config = dict(
    num_hidden_layers=15,
    head_dim=64,
    vocab_size=2048,
    norm_eps=1e-06,
    qk_norm=True,
    attn_scale=0.195,
    bias='none',
    beta1=0.93,
    lr_head=0.0039,
    schedule='wsd',
    max_seq_len=256,
    doc_mask=True,
    train_tokens=229100000,
    max_steps=7251,
    dataset='wikipedia_en',
)
Each number is 500 + 50 x the weight over its row's rms, rounded and kept within 0 to 999. Layers, rows and columns count from 0. Numbers have three digits each. The size before them is the row's rms in percent of the matrix's.

# up: layer 2 MLP up, 704x256, rms 0.146, rows 371-384, columns 128-191
# down: layer 2 MLP down (transposed), 704x256, rms 0.124, rows 371-383, columns 128-191
# gate: layer 2 MLP gate, 704x256, rms 0.141, rows 372-384, columns 128-191
up371 102:531543514428471463587447462541453636538491513451589497491471537499482535538480465513544540428597410488505549418444537557535471447534522519509479514563487486532599430516419573501490526487486490
down371 096:555501398514452463519549410604504543523464576564444500566449364540504487432554486439367450518534596495432539537457508475483488523531418457440486532542518456503554498507598508473520568526522489
gate372 099:513524483527517500591550480534564516426510563451487489533437586545573462502526542587490463519520548497453472566519474469490488399616474413467461454451427476431509449503450533560501575442489546
up372 101:527602591398591444514509521480498510555575536545498516470535410472458574468549517510514558538533530507487428571484448498449499493469597470407451604485504513472461567569565572455492442612538482
down372 096:534449493633466508556518465467429492506472512491551495456476495512493445449535537384557460431525535510510506504623579544515448441461444527501428405484493472497538483444496433458569465531530443
gate373 108:552498475534532524518442524483480469415617406428530404487490470543482534416552461480484391559444555483442443422412579523478428553461462446502588456551514448513586535521514410561499464420508565
up373 111:437504508477494524548465557566424525458517429492455421450617471438532473512553495481447428472496544491473512397536592418459565434490438489423536575478554453499515524467413485469495494489475481
down373 097:492527547492492516511479513410526554416447572510545440533398562585407453459559498509618537473496414579449457431559507515427484530470535503452439397490494522511471493491484469440531574553460531
gate374 102:487588477566508545436524552571468407518511610400554535499495510584485477561433605512525516454573494408564499531431519533548511462455434424513458540503455479536467437552430437440493494531484515
up374 093:493505465571477521501528455528497499504467472403588475486495566510424523507507569481457459438629495424666484521454518546620509561504519579511477426476488444533520440441449494450504490510439554
down374 100:479574514630470489471437548451530505458547578472473491444571547492433436582418491547488472435447483432467441577488476535510395579533545458483562454469619493608557456521438494466495433509536517
gate375 096:397501560443490525515523564453472391403506520548538560473581545529487538489510473512567503521562521528557501543514539507531403391573484479546481464572416545501567506442528493590541483532574532
up375 094:464615497487557496506557493426507420493545412466511544577471527553514572567523515583554564572580568608486519364511487444510387533494490483532498531537487531501517464457484542493557472491512562
down375 095:421393539416541530496481453543526476473466433566489573520562447403483517381453554474506486556501521505464477624520512512454535474520550489523459551501459536560491468488520475533454508526562592
gate376 098:556435464505492488554493491544576529432546496437544524540525470405451497422509502546442537491433437435524581489526536488375505421554496444553533495579508555543477509449470563435391494499464493
up376 096:541443563424500509523460501516518514539577587582517462448464466509536494536548507455533421560480557587515504517510544601569431504486527456532560582503541549497499537511477479510490507553599510
down376 104:458569504486518459533599559451480451510428517450478513459536528533406472545499484516482542467595495477545487477400505495541520490420462507456486455406485417396544453510499551484580496465504502
gate377 103:596577413504465494537518467584513550447392539471550539542368533470557569529509513528436523477509530512574490548407574507493448513413484575477468503542421438547519470496379493537504473576466455
up377 095:459381575505493458543455560477546446531547477517417486434541473466464485485454478496464409487484479533416509397600452517425514469509487426519558554481549508502536578534565616440523517535535525
down377 107:482588518481492502474496501439466481498554484519579447474526472463448484525526451435543468463453501398473588515544420417441591510563475473491444495373495556410499586617594456420451518530500533
gate378 111:568542505497520498497585625487585477504458460399490467634521523534487510552489465486508446544583545527507520497487481449535473433444413458484504440477466557419441482530465508551543595462543451
up378 103:417552468528373525470601521553680508532525501575439539456555439631444497630472509542521548523493495550549513546542516502612591512467479485448529496523491538524535515518447512412469567559447474
down378 099:474476502498369511525415572434469518576405535507511458392499567548475426551523479491444557487386509499509517414487507466517576517495441550447492490494571534510521501389561628553458473483485562
gate379 101:468558467523537497566473440524578482412431517490515450465518370490520591457525517471479421530487488494474509543367465491411508467505587625482486536465389436552581517333410477533475522542433468
up379 098:479529491478552628424480461530469518540438497518482485555485569578443504359549529486485491426526452479509482515587476565503526544465480590550470572492419462495432539491511427477573447521506429
down379 092:462445478505503485494526486463447524448439487600468410444463450433429458520494453503446531354436449476510507503464467499465395549500529452425452539555512507554489481447455532519480530493517483
gate380 104:526447494546504514613545540537503451477536468558566414583388433519497522498484513521504448458511511513490484467495536515520380586539494456530439408511441438460555550524474555516491572447522436
up380 078:460441505486447578523505523500534483522447505558566401589507407577509498511450566562519453523513510507519522440471552419509467582494507469518515506510436361515591481443513583583447500420563521
down380 106:488498555547533604578547462545460450557566513564421496574391392472519559532463560520563459506504549571459437455468485457504419575565563443551506461486543456477473572521505491553562543514478534
gate381 100:481426517447590386489480543473495489502432544567537498487533536511531527432494391501469494589477584525510524467504598492575505516523668567533491480408401548492554482452509465532512552501543526
up381 103:466548528510491519410547333508439551503501425469465553460494441467561490504446525513529449525437477531475495472488435550565515401506398449508513536567515487481423460581490517507501493525470498
down381 098:540508500579408514456473468462627499519504516555580520454456593563396468530472525428520567455510448529525462484449552579504485513491501445416597532521603410495540524585451515538479507464542536
gate382 098:518516407547552412514504492475457500472412554456557547475561488471467510472437537485484493465415595647391530493503417486444461535479560589512451488558398517456554469405502541609474583481521442
up382 108:550503464483473424397445500485442525440556465408511517501473554506484472390474367517503495461496489603450454479534562476461504501466481476532466586596437529495456484474503536430487588556480491
down382 097:417486503445449443536550557497540505478466468571501473514581511504442497520425630560562500499493421423575357522483458472486535444418483461512573530460466574529564455520502521506500484498526477
gate383 095:501470559508521458506444566553580448431514428444509560573583550488631585482471411480531456486518480567516496534645423468477479460483556459438489521526433503488445531415443458504455517457593561
up383 095:492556548486428564436450476517405450596485593460444426489506496494553516516548448509476575477581471506504521541567488560511577572497511559516570488522547530506396528577517543524590531530507404
down383 101:518513567524512472515564506513416438522489531597449417471436488606463405556383541482502490524462462504458550511425490581540484477555573484521481517417544535455542519506527500463532492579437479
gate384 105:534423564510490418512512480455463444409425507527509482553498483424497495569510466546446552469578537533456536479526537547523517539518493546529528497549475545449486516549497454498589527487481439
up384 110:472438436434427424584476440459549428555509455616529486556495425504497560484529496461518480459542552562529541416509494419532540525467466504578519474505499569533428459476460543585459546487546424